Part of a small language model's weights: 11 layers.
Each number is 500 + 25 x the weight over its row's rms, rounded and kept within 0 to 999. Layers, rows and columns count from 0. Numbers have three digits each. The size before them is the row's rms in percent of the matrix's.

# q: layer 2 attention query, 512x512, rms 0.0727, rows 117-124,245-252,372-379,500-507, columns 128-191
# k: layer 2 attention key, 128x512, rms 0.0627, rows 116-123, columns 128-191
q372 109:488509499519490503477537487519438516470489476511514504495507513556507517510493504521536563496484491497536494514553469482536533521487506462479480548441515483478476543483486475472510484554495550
q500 080:450474530521527511475452496525483516546499506516519517509523511493442518472518532513487500490500475549496493486432478499524533540501496522504509537491483503484518476540483487524469500528528491
k116 108:517527504476445516476550520483496421521509507474503500512488513550479480525494546496514513517482473505492460523495513497499465527488475567478480473523532502521523496454494486475519446534467471
q117 091:434458474468450487514487511512530494570504504488532530531549514532523500507517461497486492500476522490523486514512503516518540537504478472479504490513552497503524493483505466515499526490509490
q245 140:454524532460484488499506505491492480442516539498461511494500449476481498479512522508486456534438526489456488505493508530489512482521494500480509486487501497481518472496505475541480507500513486
q373 118:439506508470512506493503521542492506506527527500499472524538463466504504469495455553495481508493463522529504504491508553483502514526455534500490504460491522519493498502459467516501497562493552
q501 073:502465461476546498512486514530497488508526512527557513490478532508506477474472544506508481495503496465538536557526493507504495513512529470476470505468482480531513519502532504484494508490494544
k117 112:504504544521478512505520506470489516488505532514526492433510501496513495491495530495517470480457475525497474507487519490504453494482456514525473578530480512487513511540492473535458473537512464
q118 081:529515533462541497477542523485548514513475493467504501519439492427518509492514512479528522505525494439489475507493535499476483482505538529485481500498497503509501514480524477509446506484494522
q246 134:473514495506474518481489472491529530494522496518505462535518473511496437507453484476525450499457504530488518496499516533497486467484518485482526530492539492518485510477491517517478486514530507
q374 115:512475489525444446529476467436534525462470503478496508507469525488502542504504525504504523528518502507504531504494502547480451493497495495496508506491512510523531471481476503531509468537523534
q502 073:503483557517516524548484467472503518488534466477534483528457525491491484515475534476514519498492496456493484496490496463521535553498518483547447513513484482521525514499522489500500476535530521
k118 108:502520492480487545509499540525517506497495504478398459545527512522497463466495473490490479484457503529482497498437466531454551489508495497508490495487537533561514477512506487480489462497510471
q119 076:444528492498501505515511528499468537548526508565486534481508462483518491528518489498493478521455452506470491505490465518478478472491510504507498521513473478520527497533539503456507519454431478
q247 135:509500506468580482517472482463481469494565513485498477502470488485493480490503517528461523468501524508463476553490510502505494484512463479464491506475490518492505504481501493517518436509486503
q375 124:456500513466508507492496544503508511461528521486465489516497479509491488561519462470493478517497538482547511486527509483486497515534532516476502490493513468459508496507498462499502511503486435
q503 074:480557513526503515465521482520486556514486497476478524511532484471464482454495520465489457491459538507495490512527500515503513526496489501522452497480508477501545453496519502536503505473513471
k119 109:506493501510517498448467548533494479513464526537444476524473505494496519501473485548502500480553546507497491505507512513552533504513462475493483536481453494501483474466504480517506476471496503
q120 078:529502528518460502490504491533497518527501515512500485489515523505509486465488500501501474508493498529518504474532473497477487502536503503485509467547510531541510511470492479496453458494507476
q248 132:506516509478526535494514514506525475475460487497474515485499495481489532520512498525500512522528513527508458461536569516481501503517555504502520507490514520502466528498509525487521512509484464
q376 117:466507496554517505483492502547538528504469490549518515523515543481497495448477523511501490507508477471453536505475504521527538469501488568482507519544479497486489499494462510509519492508514531
q504 073:488543489487512458516523507508498450506476494527474516497465484507502452509502493533548514531508483501507525484521504534477517485478521530504471473506504508480465463505475521490474516530488460
k120 106:580495493486559520529496501465514453489477476481494512511508487492464557520508493452484560474503472550491445466560540444521491513532483485465493509466513554505473530443479493508485495491515500
q121 081:537522551485494548533477528480516498518530476505501532505461517486514489501493518473540535489520524472510517514475483500476468546506519498491497474526476455494548492539501467472468483471510490
q249 132:472497532532508502518449494504498478479524510509470527494430499473535524518554484491452478479521499492505543467469488521478544488510508518531479470503503490506504508525455523480487520498517500
q377 117:554520472533478510547444542486473496487513484520478505550518505501497477518477485464516478506483535518511509518533457494473481491472483493515502476474486463515481542538520498502545518491502449
q505 072:508505481467490470470538554507534522501496509560514518482485551531437565482467470480490527505483499522463481498518500503466495508513520548590523487529490486485494472494503523533477478459468512
k121 108:491540533542474488522510501536504518427517509507513497483524485514483524544525533523474503536498517525502539477458513521572507506535500508520476488503524509519487518550482457518501483526453458
q122 083:523499476433497514511518486501505518511536487549539484468489501477511499500507507486485499511514518527462500505481515501506503536476521449428471505475466497492508488487515486493476487485523487
q250 137:513489488487499505485496485487557509499509494438491456525518492475494496486570525473504491477500515506487504522515501496475523508498490519499522484502546503501533530545509536489534500514475491
q378 110:505489481506495517476528481521501506470507537524506488520519491500504493491541545554539497508523511505493514544545457505473523478514539527486527485434530466479448505471514494456490468516454519
q506 075:496501508537490511510497520490507505543541519510466516487487510490473461536525485457489478500448490467529465489504519512504504491510494462510494534460534478463470469472460503512503519481486522
k122 107:477511556518479482519517532493499501522499496462496482547512473460469526478494514505485514524534469513489476497495479472494503520502515505512483488513499513493468515487530513541492500505491414
q123 078:494500531467480528478508466489518467519489503468445489526570476507513509490536502472485486498442500459504475502450487469483503512489504512455504499463480442551475492471507481480511501501520533
q251 128:524534473455535485514491539544520471497487471472508479484481504484509490512509545517518486487482493484488523452524556513504497494518515539497473444516491535501498483504529533496492477474511481
q379 120:500525495494475462501499497482535453522456496534485472473520494513538496487535535463536487528468502517489545452473521518502496485466518527545488477517490490542511509520526493478485486508501493
q507 073:509498508494470473528502504431492467515489464503479475515463459514478468477492523500541460502488513516508506469502501520515494532516495483462473523476508518539514452489537508539499511524517557
k123 106:506503498478483490527487483497475518451514464507500473488494513487491532530509455533482519526501518493487529512493500464562461510504526541530502477540430505497443522514481480499540527497440490
q124 086:542517465488523511501504451495457499472511473526450474520430531505478507492540484493490497529455460511514506561500472491490479515496462485504489463536450486520455514470514539519510523521509524
q252 136:491513503502529490514506490508475488481530527478449504512451465476520510494502467540487509502518478487461498497493452514556508476487505500533488486479506530525492486482491482438520475480491565